From a checkpoint of a small transformer trained on Wikipedia.
Size: 14 layers, width 64, MLP 192 tanh GELU, vocabulary 2130, 1.02M parameters.
Architecture: LayerNorm before each block, learned positions, biases, tied embeddings.
Training: a variant of Muon for these matrices, 122M tokens.
Each number is 128 + 32 x the weight over the matrix's rms, rounded and kept within 0 to 255. Layers, rows and columns count from 0. Numbers have three digits each.

# up: layer 6 MLP up, 192x64, rms 0.2, rows 97-191, columns 0-63
# down: layer 6 MLP down (transposed), 192x64, rms 0.103, rows 97-191, columns 0-63
up97:112100116122202131091132134190131093068119172164153119091112093099119116102105144079138125117157123127120162169121095157087152140128065141123079093076160162194141137155071186092129127101152145
down97:141130122117134114111137144081133094137130115158179131140087110154160159128103115124104081109069103148118132104165152094147132100054123108138179115150102146166173140114124128180208159101164075
up98:165119102101129142060090107085141137108114127180119158146125068149152172172109150135120140196080146113099148195161219170143135128135099185119117140152147156114082117161106171135183128152135127
down98:030086108126145087108134153147146119170135107160145144151104100169170089107163087110101144120149123151161146163034089163151131159143146135128136152056096197139173120137111130177087155150116080
up99:144103154131088121105116095090133147031146129142081149119102108098107099065158160136114124094090117174116132120138102124118123137123137138120167116142125071106118115172185089128136112085117140
down99:126141167140083189125076093147084135129099179073136139117138123146117136133146101113117118127085133136138121116146120150100098165138107150129146200111109120190121101108146094130082132118139134
up100:152138211083224131150150112082136149134112173056174081141052093181188146069131090142176062119124124082116138120084153107154118189142159233137088104125147127101165131215141112156150123120081192
down100:086174079101162117117177160119114128185123086136043181171047129157185119055176136124159140174165089130134130137090032159152185099171072070089049207135148104093160142127155122084147151113133140
up101:118119123151169145136161133150143167067109198104123096166105121143182162070147135129164107139168138073149121078107157105137101121160201139217130106095104154058131165164133089167129090098101099
down101:122143148160110138144158173085119154124139073131124192142133112119157188103134112153110069110182190120122095143058135131092133123168110107151094135168148124150135109156111109083082100141173142
up102:095138095107202167130136152111165215139117182136078181147085113142093126109083123151132135113144065109112100122114134114053122118093139130109149157121146138164098170166202121158191085164115128
down102:133151179161148122145132132094152062181094131115090152135122136163187129036118089095126169161081137128123103143136162149045152176133155104052109106185102159135087126120129198138151101167100117
up103:115139125085122111094079176140187116171085096127124146123167128195140116080129117104167063133132099082147093110110170126115087117148109120122089117068114097123097105161088144132106075131160118
down103:121123125143138123125080106106082121150134159139132131134087147088146155202119094110108168121115162076146162179128075143112108154173106127104068161120182145119153123146213099094109160142116109
up104:181093130129176112117155107133153153154188146101182128164163114105155094145102167120142149168161125135105120046104077148119123138074096130176122118142124093138134122159170179094161186189068121
down104:102140177120071179136160168091085101100115153169114125115109156135113125117116105120134130153180119110069138154162123183055130173114116149074152124145121100144138102085133148126169165120169103
up105:147179086146140141130070091063078149138166104157176119086140086104155119133109172130088182093097101122155087159124163089097102084100121103114140141103127108125142163101143123099125115137101071
down105:160128104094141098157196080215125075141111161100141070115132169080122134124101138085140076136108162113137161105111158129111114108129124126130071156160127191114161129099113111133105104107177176
up106:161173156108096101181143091122156168119133196138130148138172187096082164124148145152190154125152148047110130141132109154163169112069080119225100152128138144117096129100123143161099116119122120
down106:110114124098144048100178118118163100111189146126126131193148131168119139074130124135154106146096127158094150131105132117145152145119177105167112100152121128137121121113072166143165087149116134
up107:161149103084100072142169144132151127143202157153125080145132142145124144119144143156104144123107114139082114074136094118141140092092135149097118089114061110140102141130133206096135117098168160
down107:062134137126090128113076110181129127170119143143122085109089140103108156135107100139098136107097154060158080118122159111144114165153118126123159140111167174128137106156147102192136129126155110
up108:086160119112151113146133105193132131067163132158111129139141183144165143121127127106169154086146073123138156142127099150082119112126146135130098122134182099116126159092145147157089142067139147
down108:091096094137154125137151097088102100173153145070144115154126144106154118171150150087098023157123120187161182121063141120121068162157083189141120120138126138158097138136182106112137108103141119
up109:114133133127105140134088108113128076125038067165174123137162100151155061144172089177099232103082170085189140167093178128137112162142108133174154121171111156090088068216117159052144127108155125
down109:156157057185130134111184153187109082094158143079106162184118113072094134181107150069164095188120096155146182104167155115097074153169126136074075108140170056183141183108138185172123097099034097
up110:197133086060112126125184143093127176158153098156140124165090129141126140118155108115139090115115048090109141166176138127118146058132099119125114099150109137038139113094189082140210192155169145
down110:162108091105060143178187139097105138085142047177116097198088136145168128138129069126179164186133062169116102130117079138159165086205121108151021118067095135134140141111169190124152151093142160
up111:141126097116100135183096087093117126149134058153165167116122145155160119150103129151098121106160077182167149156127112094174126156129157127136182137206145140122079182137181123136133165100108192
down111:126141136087138117140112115112107125107191120147123131139109083098176072101131075176152143145117143148163091179151122098079131076121133104165136158132154131122174160149100106102126179095122146
up112:078143076109205153150112155178208127143170135143193173083161149101107137122143120182129106118169048089121099121174072118164158176087163195177168123149156098088168078122154114143110167099111047
down112:079084112093066091180172140137176122078176114123209177164116182153115113154097138162151100060183082087100120092098069116159107079138093162181145041227134121159156121116159133140100055174112158
up113:112109106091184088103210117116119102156123120088137111113126134158141135085130122136149148163171096145144116122153110140143098128121102102116203097110128114153131132124111119115174064159107128
down113:113112162174092124150118064136108133165128119090143120097124116137117169113137130121123125122152148126145133121105129110123109152166081114098105158150165150187115076133134105111109064159146158
up114:128072118127138145093146134189127066105114124149131102114137097207131157144172129116149109143091116170101134145079095182135165109174079101116090107092114118133116162127136141134078121140141137
down114:125140185143108092161139061122046160160125165124132101119139130085117154129069110153132134132123144097097113151168127122115117094128130172131132169140165139102139122119082107115181140136095110
up115:184148091119132162119077161108152166131105174135161155132156145114122143102151086130119158092122149078129084104173123062129094108139119103154206104109149149188108167159114151142094133109135102
down115:146114167089144145087103148137170165154165146166126145180148180084147138143122115132141105047167149088116092152146158126149102146131155124159126086105119118118122099126076111178129087170084078
up116:076143081104145111157083169144093098065125075168132151163062129136164108115149078135154145125105154100113143078151113145172148114140107127141114126195075123142095140167116147160082188089128130
down116:121113159143089101088120094140119159142089111159136133106130090166049117188110160183145117141114099145166153175098177160112073166124134137130096099113158120147137111080119075134195093139113132
up117:110127112104149149113134142078158090074097195151089092133138105146132102113168112150115141112159150090097164156120067111186157094131103181122073115143120155095149113177070134077153132122137122
down117:127120120108158081142113180112192132101157143175087133138122181158118091099137084170164138157108182088109111134179050115107095124122140096165111125131179123083165068087166135104156128166115113
up118:111151111100149164218115153111078174114130135145173163158133083142151159153096128098176122141113110089156164165205110076159185141124090142142115183120149116147069153128160143181177179128135127
down118:143109151071127191132154152117139115139132146179178093171124100169079128109107175165100138120105121125154134118160163114071130114097103118098152091110176100091135130176073121145135106147114168
up119:161180093200155177174170132165074168108120058161149146104193170152147139123152125163112185141156152111072190142121145108140103129103099117155160067128119132071115086096125120158112167215117119
down119:113151180226126195152132127098097149154072087201150139115168174161133128100157131171107141123125125147091185135108136137099143132082114067118115040104106096097163089081156099193120159142087162
up120:090156072081172124140114171128076153114087093153124117202078154125149168140121150080095118149171096133094161055200136120106155168089126138098092159143142086116209132168168137154144107155182112
down120:149117092150142123137097115141165180125115163080182152100121162126075163113157112162158153103134167138165126152054113090152077123176070099146099120182136083072134080165131137102155114125146106
up121:142111127128165102132074141067100133120140160157159111171128084099102182188185146097111156135137120122114171160127097141094130068143105169117110110127141115160135149167140163056119119122135102
down121:093151147083138135157105153162137172156158152170138095145076162109175178172132151106089134152160118108113136128081097107110126116125172110102114100101139132121157120065137133107110110117126055
up122:144164141126075127168172169124093092119118158152103122141164131101162096119136117162077214105093086108124104112128127197118098122129182143102147110106102150131109085104130141119135132146103088
down122:108174112169082150138114103142112087120161106128173163068123128112128105099096097112092122111126119124167140141131141094115129135185111104131123182181114082112107095162169136117160109134173102
up123:108193181103141073149114125086120147139092075120090162121094130192105070087158096117194104151131132136083151175115127171162158146138165135102069116125099159126191122127157061109119097103132128
down123:113106151079149146107239132198165171175170111131078118102082162103138157130190182122188107098107150103082140131117156137089123153096075102107155140124090152097121142140131114134139125060103151
up124:110169101100171130151133169132156126118142123110073092112147133145138127103107102108138132126099075158163099176130149180135136143081136142122123135101129116139121077143138112163176072137127146
down124:154140184161106148100093096132128143168106138142134138160105114115095138124108091136130156136098139077139114114126078095114139127174124138088170137151157180154109112123104112123068224151161123
up125:143181097136107102123155162118172181155140093077121149128170135180183076155101087088140113173137134113156104079191115115150125106042187145177199149156135091119129150103148126163151149154138097
down125:092127147126118153144163152099098142107124176122109128123109143155138133180146142176114149113107116138129134136137102177093121109112107134035186075158127128120138106140119143129122189080109128
up126:103133095137139136074116153142075113144157142184126117154092045122117083184127165117121151117122130134104118169089119138160187151153093170127105073149149152092171081129178166070145091151173101
down126:135142128099142211114117080161166164160143095156124207096069142154138149138152106086140135138124082096137163111104142164139106113118135097096161094106133118165172099122173122170113085082116135
up127:180157109174086109156124187101179122146146119136130114139106126128093131144119099183113100108086122071140153135131100125198119144126132175205109084171126126046158142116150116121113110078127159
down127:063135125199122156135129126164092111135136169155153130125100072152064122105111134097152188151134128115119101129110132113110146158104115196141120116165185154104128122147131067092142123118119147
up128:138138146084136136086131062213128101188150088162136189135154095131178150050130143176125120114082048108103174156131160148161068137095123134149088155126186153091108143169128161108097102127075161
down128:024124112181135082107151153122122077154101115181150126162145106144041083159130127082109078105051166077122141119151041146181075203086196114142130135127101175148146155149154138126176101179131148
up129:167063153201128123153105136132080149131087110159156195179159125129125138115138189177096157057148106076153147145075178145114176155131136168128152157093150113140173161162187150116096107179133178
down129:149129122146130104148151165126089112166136078109108088120175098190088152152106172079152085077199117090189114105154092149070094120144082122095104156131138183111135196218172151069101036129165173
up130:123139124063182086143102113098117170133149142122097122116140104105140115136101113080134146094170081122130162154136142103102157161099080111142080140091148126115133103102122101163155084132165091
down130:140163148135071121106109151131123145164129072171127154134113107154100123155109091113128116098121111119107133159106154134120100143154098157163150154047125109116153093135124102211112159147129116
up131:158150128092181129101162128126127151137106136107130134127145112106132094129060150140139142120169112124141180139180167122072069139140132132148152134145198104095132135134115086105109122122190106
down131:183109154156104131125136113137107146132125131132171136095128104123156086132103134187118097097192112102130138150096157109155083078141107154137114110124159138132130071123132086183086157205109085
up132:124090092091141104070175160141140053118115105167124083110088123064132095127168136161106141097160123162111149109084186181105112180186099149151133115098102161121125135111083144059099127098155155
down132:102089132117064168083121086133153156101158144105123137162161069190073140114157074169147127114101110113166124143121115092128124068124191085083214124148151122126094165089134159188162182152110095
up133:190112152129153103137174108136091074042153145146112118126103126135110170079117127122156171111115134142061123125140149187135103119105093140120119117110130133132136100097156157153144096127093138
down133:089137153159121146120081071128137156149134121113127167153084135142109180122151074145141146150131133116189129120129083085118111139144091155205116125111115106149148120134135143090140150085150109
up134:143183122088154113118113075122138088099137128140117177192192180166143099133163130103150123123146095112083097116166116068156110145180190141152160132138147115100151112133059092152122161100160120
down134:111129158105193096160161120137118141149134087141180112128104130189139107184137165128105127091082113159104170078102156070101088085158107097113157082120128160105080193142106168164063172116128134
up135:113120086091116135128190122074173121103066100145137082119143151202207173115210074159216145158094112087074102093089130097136147182107137170122106096209121111108149126107167137146149148150164094
down135:146166137093161111143128101078118142099144188130100098091192099110124104115064076151109109168128178151085136124119053113134105052121150072135202222133117223192157119099174165143081148152164124
up136:150093118101124065150159112103129110140168157148111111077106104122135139094096128121122157111112143113069131113142093084050139166092156169127123134106069107111126143135108113092111096163135155
down136:121115142163103120127090078129091128175133161109180131113120127107136133135109149138089103090124130124166187191128160112146074089160096180112132153153106123146133086148126114144135138165114107
up137:162150121101146066154119191144095127106131161148094084140178115085120121121102108120140140170130101114140115151121084140109090168088080134094141106112092127107123129083089132121152128081083136
down137:105138145186109199132099095099114127207130145100122113109149104098130140120163088111141144130114124142173115122124151164136129117123107158120126178121088110121094112134101107158095153145137147
up138:088086116157118159130081129123138122106061088100170151117104106147165146194150079242125161070117122115217105162127136160155095172133144066206233135125121135148061163141167177160135141095073079
down138:173153095118158092086164139143112091095118172165117146149131064087152118056123165066134080169136174148195034178107166120052098171165076113125063120123129205173215135091162117179127099104200094
up139:131073145137137120127095141120098149115181191115083086168147134149165127126141105102131160125092117111089173127199099162144129065139098107141130111069135166143143165134102181178094179130118140
down139:072058089169138128077147114138162135109149101113084112179139155078148169148128126137132074145122047165154161090168118140162125104076131149174092146109086109110138160217100175133144132158133089
up140:193162109124119136152142158112169115128102150102144075088106118159132123146169135125132171160137134140150115123165108124105182105148105124138153122152149132136163173137162102074166089107151108
down140:140158150152122197141123093160147103158162139110143125117122092110166118126159093108097122126091141080141151143093118140117112076159119122124123165130158142127124124134173112158068121107141120
up141:120224144148128083106154107139129136138139091101130127109097155141148093072144130112176142097118154139120095067107165222152112128101153108110087129123183158107144162109129092091178102125174098
down141:100157099143170193158164157080179080101167114153078110158112119117142098168167130170153114211115139067137171112110111125106096167124124100092127121200107070117118114156101129134089079127146150
up142:153103172096087050178149063170112120121143121096148183136143168130100095135147061130209144147116108091092104187197072128129176164154172083198140147099172085095127126103131074112103142050127099
down142:098134191054122066106154118150125162072178138121129124122123129151130193127135155121097098061121077088136112164098103160102079091160130121145176113158124079148135070148142187209125162129134107
up143:113168136079134120112147050122094099096114113120154108149097125092130125142174146131125091099119111175117143108141154162146121135128168113114174116090119133147136159106118181178126135088148096
down143:166131136181153136134080110121108178118134101158114117094130128141068146130126127144120123123131123111163104173058146136132131117134090214106099125180139156170123098135135110088126100138149151
up144:080105157139128148121151102097123139123123098096146121127154112148202109148161118130089107061125162099151122069137158123085165183196176007149140110181166127109107187112193046205159168139085127
down144:101099139077126067128116146191208139175118140092168126090149219095107140080137125122126130057185124160067113114088142161203208102140084191138109152115108106031131133151100112090155127101088182
up145:090084128104144150149108111152155088063086167111131119169099137078131029102121111114146152106117086117156145140072163140127141111102123144118135074086154075129138132091072153155052103107185128
down145:159121158086171133193134166226171111167118123134067152154124103174154172098131105087123099115106096067070101122056121080054122183186092127137058194055247177197167144083125142204095082076140076
up146:089166106115121135197081147094136124181120108159120141137129113107126106161078145161141143119063156152075153108134164129131135148153105135087131139167184168134167100103183123188118120146140110
down146:112126122099166071071140161132129161080168102119142142105107143130128129085124184125131122091136183147145082133136169127126152138103079122164127103092144061102164132148102123127119151139148128
up147:112115112129103123148082160136168134120137157119114124088192120153079138150123097158109119146131108074169086139177099162120130154138192143158100063134098141125100180125190150095149105134091157
down147:114117085125144124144084059145085125116117112148139122154081167086100132145183177087057132157091111179144144122129139133101128163109093121094162145156186124122122078118177127156079116148195104
up148:091068120149081141186108121094190166123123155083070197107084086118126143110123133106164099184139096092103159168137133131100090126110160128132074074144104129153090140149181140151141071101085103
down148:129154122119080131080096151184096114192135132121102165085172103161100148133097107145139175100075080118118084165140149132152135137189125114117144119118187102126130123173111102107136159139151115
up149:135140156106175137107116179092124136104085126146210133155174122164170171133100114162127089086135127112132064160121110163082064182083172115093145115106121188091150095097130114065122147163161126
down149:102218056099123121144139131086140148127136088130204118092121141130146174108141094110161168175068116149131054131090145116123079167075093136123159120096101182163129068099162152074171124140177103
up150:166106119101122150139123094142141142179116144122136192184120145164160152093160069080126191139132109088167120073174117195126177106150199142127172107119132144132114111077128114142121132195162150
down150:056139068082156112149096097155163099079136105083039140082187151138077135120135167141097063139178152159223106174142091188050194112140106181171132136163177149148108083170130122113102059127122184
up151:209152073091066139077135118083137088128189166181150131175135188077142183149149068156090163085122090066124087140112177148110108118171090162127146122080170182142067138099137122111145150107120176
down151:158122129130165155120076153108112111096159188113117204085063198140171153102144149097119156131189128129096082143129112058136186175164102104162046136139161052181149058119171107043120113100164117
up152:096094079114146085166109085133085124130082128152127136125099113176110110092149158140093150122027189135060178092111119094139124114214128141117091082076130097155131099176172119127108152156130139
down152:075118117124128173123077088098108139139111131141160123084160100148080055189130120137058155062113143125157129139129118163143092096103161152119179098136169183136103100187170124123113132150167096
up153:183118133124113106161109062091121104136123122100177130130136094089154121101124143143146080132164118086122103121133162106116143105073154203120163117134119155078089167111099180060114127146151118
down153:101154134148127101124121101151114110221145116135188154105118096153104134108150094132142110098148108105142140138122192138097108113161098113103104161138106148135107062146106082176150153166131139
up154:132092180119096159128125190168144080137084175116149143208111167139131111118137059131116090083151168174099176085222082089165142176154119102142114129131192088138133141163137138199147172096068114
down154:157116193141130139127077169064118105129144128144112110114169135150164133155108090090139059154083132102097105155075099163122130184101164093097115174110132110170130169120139121150130083207128143
up155:136147101065140145109183129125171148182125135183163083091135099128153136184149167138124130129099101105126124171101126148070144128074095105156139102161143118157157085084164107174098188104119122
down155:082151146130137022089132085116098131133109137141093192163134128149094129120148077092157162128161138103132104091127168088154184134184112169140148135113117183079106087150129086135140177117192111
up156:149139124114112185102121168142118158103173077134169148194150022174155170161213069159148175063159141131183099185093123134136157150097132196106126117125116133109075140080188114067136180180123153
down156:185121153173068151120181156177114158117165062104156147136089126152148128156114114064129147088111138164083080121092098121124083123129049160121223123196113097163087087119147158136154121121137122
up157:173169168064191128116128109105164135094148145165162105104135168174140143110154133190144103156163113135049120109093112154148140185092181152173044100115051114199159144194101069114148168129079129
down157:154008174142142159185113099106099142099115202103105128085194084159158134113094146096114187115128129140145124158133068109167148068131131165084108153145130187140122146112149161086092108169109097
up158:115114133086112162134113085093132112122038132145072161085133079073144138118122135117112103098169101147148083149135126133099120153134171090133123110140176134100124176126135126099163118110153166
down158:116136134194103167135099084112111139149157125125148156104130141123116163121145109205174099105157091111123177134136124113155102111193111131109130120094173108121080074088116092165089125183128119
up159:132138163135145157083112101097147101110105142107121097124105118095177103169109167126127156122100126183099107117111203141131124130136119126124149102119139131115160125163094113117109115082142110
down159:117135134126155171079119108135119133090109081154125123165105134114114090108159159148096115093077098138167134147183153160147130094125102130172150139122139158132156075068141162131101128125129160
up160:144166129139146123157104210112110127156144149162118133134164080167129148098117151149091157050126107134117121111097117164145125111127137173143075123156095134130118144127135087115126147116043165
down160:130141159170141116127170127151086137117093152141189159109153089099112108159129154089165139104109101134139137102153130119148178105085124141130109080108111149140123077124143030124161196129087102
up161:148091085168172129103128127154207080134177176118107148115076124131190115115074142148090115135179165156112071096122090164094096186131112162178091081058170190164175094073138123089146132102080109
down161:098103131106174114138124181097130150111152133091106089153173139138114104073213174083123110084102182166120158105164195110059117152131094130113151158073040133144115112161168141123110159066117134
up162:127161069154156112162159086114120122093155069099146155146112093154143102148104118103087171153110161138090152062147100153139137123106122112151107149074193101124121107142112154141083134108213078
down162:173113131197073113155103169154143103141139174102139106149110110123154125092155112123102042098107172094113121141092097094098170136120137162095149180172170193148140135142115122124062069125160145
up163:084143108112124093098167187130103178163137122134120113144172119082153040097202176116058131107076130136146115122168180141103205083196134130066158094095163145125123121131169112067115147149125161
down163:117115109118110077135116177068145096076156098175117093169160141161100165151220086095087167076155140145141079175091147106086135080149125140058141184154187134125112159126154137113097129161077156
up164:180174130087113123152093154118131100125168085134158072172112150130102115099146143152193122151057132034061154106159147157090072119124106146155099109120065067117154109186190152088143164099121082
down164:107132220094142040101194100116087168124069195158128099098180165210100117110159075171158155149064162125076095069076152147123163074106087211095094067175101058126141090105234129140103167114111210
up165:138155143123133153157118098131142124120136108096154162091124139189119132110146140118134125089131130141103102133144133116138113107128108097130107126163126143105132150156129102161134141202132126
down165:120081161156115134106179124178138109146107131127142123151137149088092132131135137082143120110096124146104127136137145157098101110131110151143136142121151150143102107125161101145113145157145124
up166:117112084106177163059072091181127136155135152091114099161178124140200147158154111095113184097100131124142163080147108106120111166205130130135189127100168127105167129127081104170165168203151068
down166:201186124071113111104194143146084146091105083151133169128138115086157105094176096171100135118143151146120152073192132163129141112150150048102083135099078103095218138088117138152113124093131209
up167:141082098110187191100123128167144139133136208118163117075113118069149106172134138189124033047087166130098059157136136143130103114074182081159197079189194167125125105144147099156044104117086164
down167:100130088198160128121193126104114092200124084150028109201159142136100152072099094153131148131176113135139093097145124141131171059113168143092139120120112186092114200144077165118113134156146116
up168:109166134124164187087162118194137098199088118119090133148106109157156105066151123098127133137096100139093106131158216119096148157081155172147090122127155198091150126077136103055115097150167102
down168:102084074141097179174093141107159073089147138181169144152141168142064118151151135118085127094167148140136103185060111109141091107177058173128168093134129107117108122175153152201080121127076129
up169:133133114170143135115154134075149089120149082139082105161152106162121104108139193165156125097106108165126099120123164145133100117090087146114157142124109112109126140117109144122150103107119156
down169:130134119124136116122097084152144152160111119110105128104137121106112121144125119167111118090116108082159161135179113149141108130168124166142093187078201159203151101126101098132139123106145107
up170:128209114096146156046062139106085192142115163151081142145131139160162113102130131161110117131121096154109122172187149137124144117114130055141145116145170142114076073139118066140137088121077126
down170:148117117164142141074113107124100089223119154101090134122102019119092190092106081173126093180163132118126116102196143136087124163100188126114166156135150223077085086187120144129131100177093123
up171:164103103133160095182113092160119130202168096170106146152109133138146094174129163096152138129141082202150150132170129144148100130151181109104151111137166115088184126101132117201152124122136134
down171:113127129127162092095158121119083150095149132098154100141195091182125128104163110160167146071083137140135177156145121108130091133102094168137138081097195129154129115068129105147082095168147149
up172:131079082060123115145150093142134121110134113125160086132046104129137135121144145094135190124107183127132179171169116164080132112107182098155175157188167110112159111121158081101063128134140151
down172:134167143167087173100116127084098173158141149154145193098199133167074099121111114112110084106127100086149092164083126136173119137167077103148053137092176128122108146140104170184121136157170159
up173:091138093084176138122141126092152105107137113112166137134119145121165102122106155122121135114101117176140112143135219143130144140151108085103155196093150150193116164151144150147134131096118174
down173:082094076086151158130103087175126117067113143121121125116126127090124146117127131167126197146165116143160131120123174167147129118124092141086188118143131171112085127136108129124091108132180119
up174:156120133120077134124135110139187140126092187168133144118088134125136144105111161150102094172080149101113160117135108132079123138169177126166093116120161114136126141080122139131108143102161106
down174:075180140161100170151113139099081135119106122120111148131094173130107106161171127133151113118150127166096137153126145121135110134167092160094127190125116124171126085071131118107151107116085117
up175:164119192105120083174144080200161144158150087090107183099133112112151134125110099103111168128154130124166158195175110151146165092112144079124133095103119174108108108096137116099115149116113144
down175:140098091063129115129122124144128103099161142142131183136158130146148165068147144122147160106128098127181125162130146116136113097156102091138103114113130117149159161137165139122165133110123073
up176:088120145165156094109194195082157142111130084107114094133098128050181080140176103104170146128140084125148112075170097133139234154112177078168078121158161109121180169176187141106147142136007106
down176:107172105103209122097112147093162176150082110087192184166132107070157163124183066151156100111133116166196155136141139069091177104102054096158157119125088166092127121105121069099129155064166086
up177:151152102136078120086181137124245140061097115148087103073126164152134088162158120158123145159123107139134120181078135133095186120109107137061127077139110163148147131144150173140165100144100173
down177:108105156153064064085082108168150177074102115107186145111126129192105118150071144111132117105121160111142102130098158131111114150085082141124133132169158114126124093119139177193172175167155115
up178:116140089076144090108142166125144128118102149135159135148151134157123148117115105121141123153187136119109069099112124101134112075177140082158113076118114108139097144084102155101133116121122112
down178:108148158151123132110114128165159138167126157093166128117111094129105133161086097125130098131137146103109126148137131137145079113120122131132134132180140202173123078121107094142119102137113128
up179:126141106177163136123121114110137151151174177130130165159082160171098120109119123074110148142147080127083100128086099126049073172118136098116105120137117173123150122155157079139167137102083140
down179:112119135102146092129182145133127095040102077150106135106165112124150158078156105103126130155116111157134156168155141159141118143094120165126170162125169113180102116132105170114127128102146087
up180:126123132124179161087151169143209093102123162168123086173086157152142090163129131087136224104077140143115088124106214113088159139114134185078157115093157172139103078144171136089109185103125158
down180:100167127107084144149110155111131113211175153114127144053158156132189098081100098119135138099141126075146134148194148096160116122213157094109060126092137143080144139114077109143170125181096047
up181:107150124134136149152112174069112055090091170135121095134096158233173071109116156170132054111108115137114103101107173131109109187158099171146146174115094135160042181113087048195111125103127085
down181:104127126160109154171067192032126113187145124158118130182132173194151100066127127143128164077074145130112164145123193129122139101093094124139106151087129182088082167119164206120073128106124145
up182:089118138067167106135106113106052163099117148149156170199122124081165142100116137133129105145131134105092143111142154135147143148142176154084128135183120074158122129156115160163152141123128089
down182:109143131094092089142105114135087168190123154106198156150107125129115168104127089111098118123132164127085099103088101155166110136134082135112098153111149140094092085175137138151136185207150119
up183:133105180152153093155138131145154141067138071120184149098130101131173143187097156156149082130158164101145167130114148105110143222120098186115105098154113061067103122112160113131151148080117119
down183:093102075121074119123122094156142168118155163148077097122185106112095083157129113107142192156115119154158127100164116084150096080105219132177145143128120146089115212184112126117177105123093081
up184:146125086150155134150149137116192146102093122133136126137118132083098158096138136179124130078107125055192084168095149200092154100079177058156148144100162194178084187092114149095132078129129130
down184:112062111161200132122137115118170195161175062099163155061155208167132123111162107130174118059098122073082150135134120130157118130123080100167108104144183094075136118101121132134102132182165102
up185:165119121154120162216086105085142118140092135105103110130157142131145120197153111193172162143127078168060164169085192126137153150071094141133151093156101173171116124127118146203090105131077155
down185:194155099097127068116141158180101177105116116118108092115093111131158056146109200101093106111107160130157130154101133102139108177156179138186086110144154095188160071049137194118175164154126127
up186:137088092128119169128106156125144158077163123207114122180109152133179120158169155118075134098133116107037198136074091135149157109074154152143075127138117115146144115155129139130103131131123083
down186:144145160175114094108124138082120107126057128151077134102091146185184185130089073102143134159124132101105078114070079131166138171072143162110202151179147152162105190108122101140100144125077145
up187:062113054109170109132149120159101096153102122129137115100128094119145116132154107130093118084166141117112175128131096135100157117151115112138034114136099163109161181114138156107143165124092103
down187:147120157144110114133091085127124124101153169098176088082120146120171177131084087162151153125127165104154178148116143106170072166182139128122076117103143173131135075117128057114143117177105117
up188:181129117117132128157095155128138140138130109135154123095138054104111152167127117110107133079147161136150228142118098143095191151145033149135117145041097148132108096116154153153151217149130148
down188:117138148103160123051161191141155094118121149118144104151151155132098142125063118114142108133161107136143156100124176094144085122113047075117133090165140115094118142171139176132173147125154140
up189:125148105123082152161097122141150114073135137169126120117166137098127112188127076163178146130108147100156159199164126152126181139054133124130141105095075133164137143119089121181157130132134165
down189:164110130132137141116098126125124111139074096106151142141091119133229176119112192171126117147151097105115137058101199150105065096146095097148148126160121154139179119120084085141067138142169121
up190:156138140130187081114190187133148123193128100195132170060084126095069096168184089105112175157089076107147101140192193141103059204104108140184103097068109103079097105117164083156089198133133047
down190:079102134147071118043180128171146112122148127163131126172096173120133102229175166119113089120023089159067107123125078141206147149086099116194186047096091122161144088072061148154225152130114101
up191:137197101084130155109110182162170113092089100066110120150116173132120116125107149139138091128120107111118066111146147184131110137104060129144102107167116155122145095145107159132082146154164123
down191:091085113165091138122062064085128168162140134155097150110105112127137162165137123127139175153111094140168145172118097116128116124152155162140116161074132118224147130127136099097136120092147123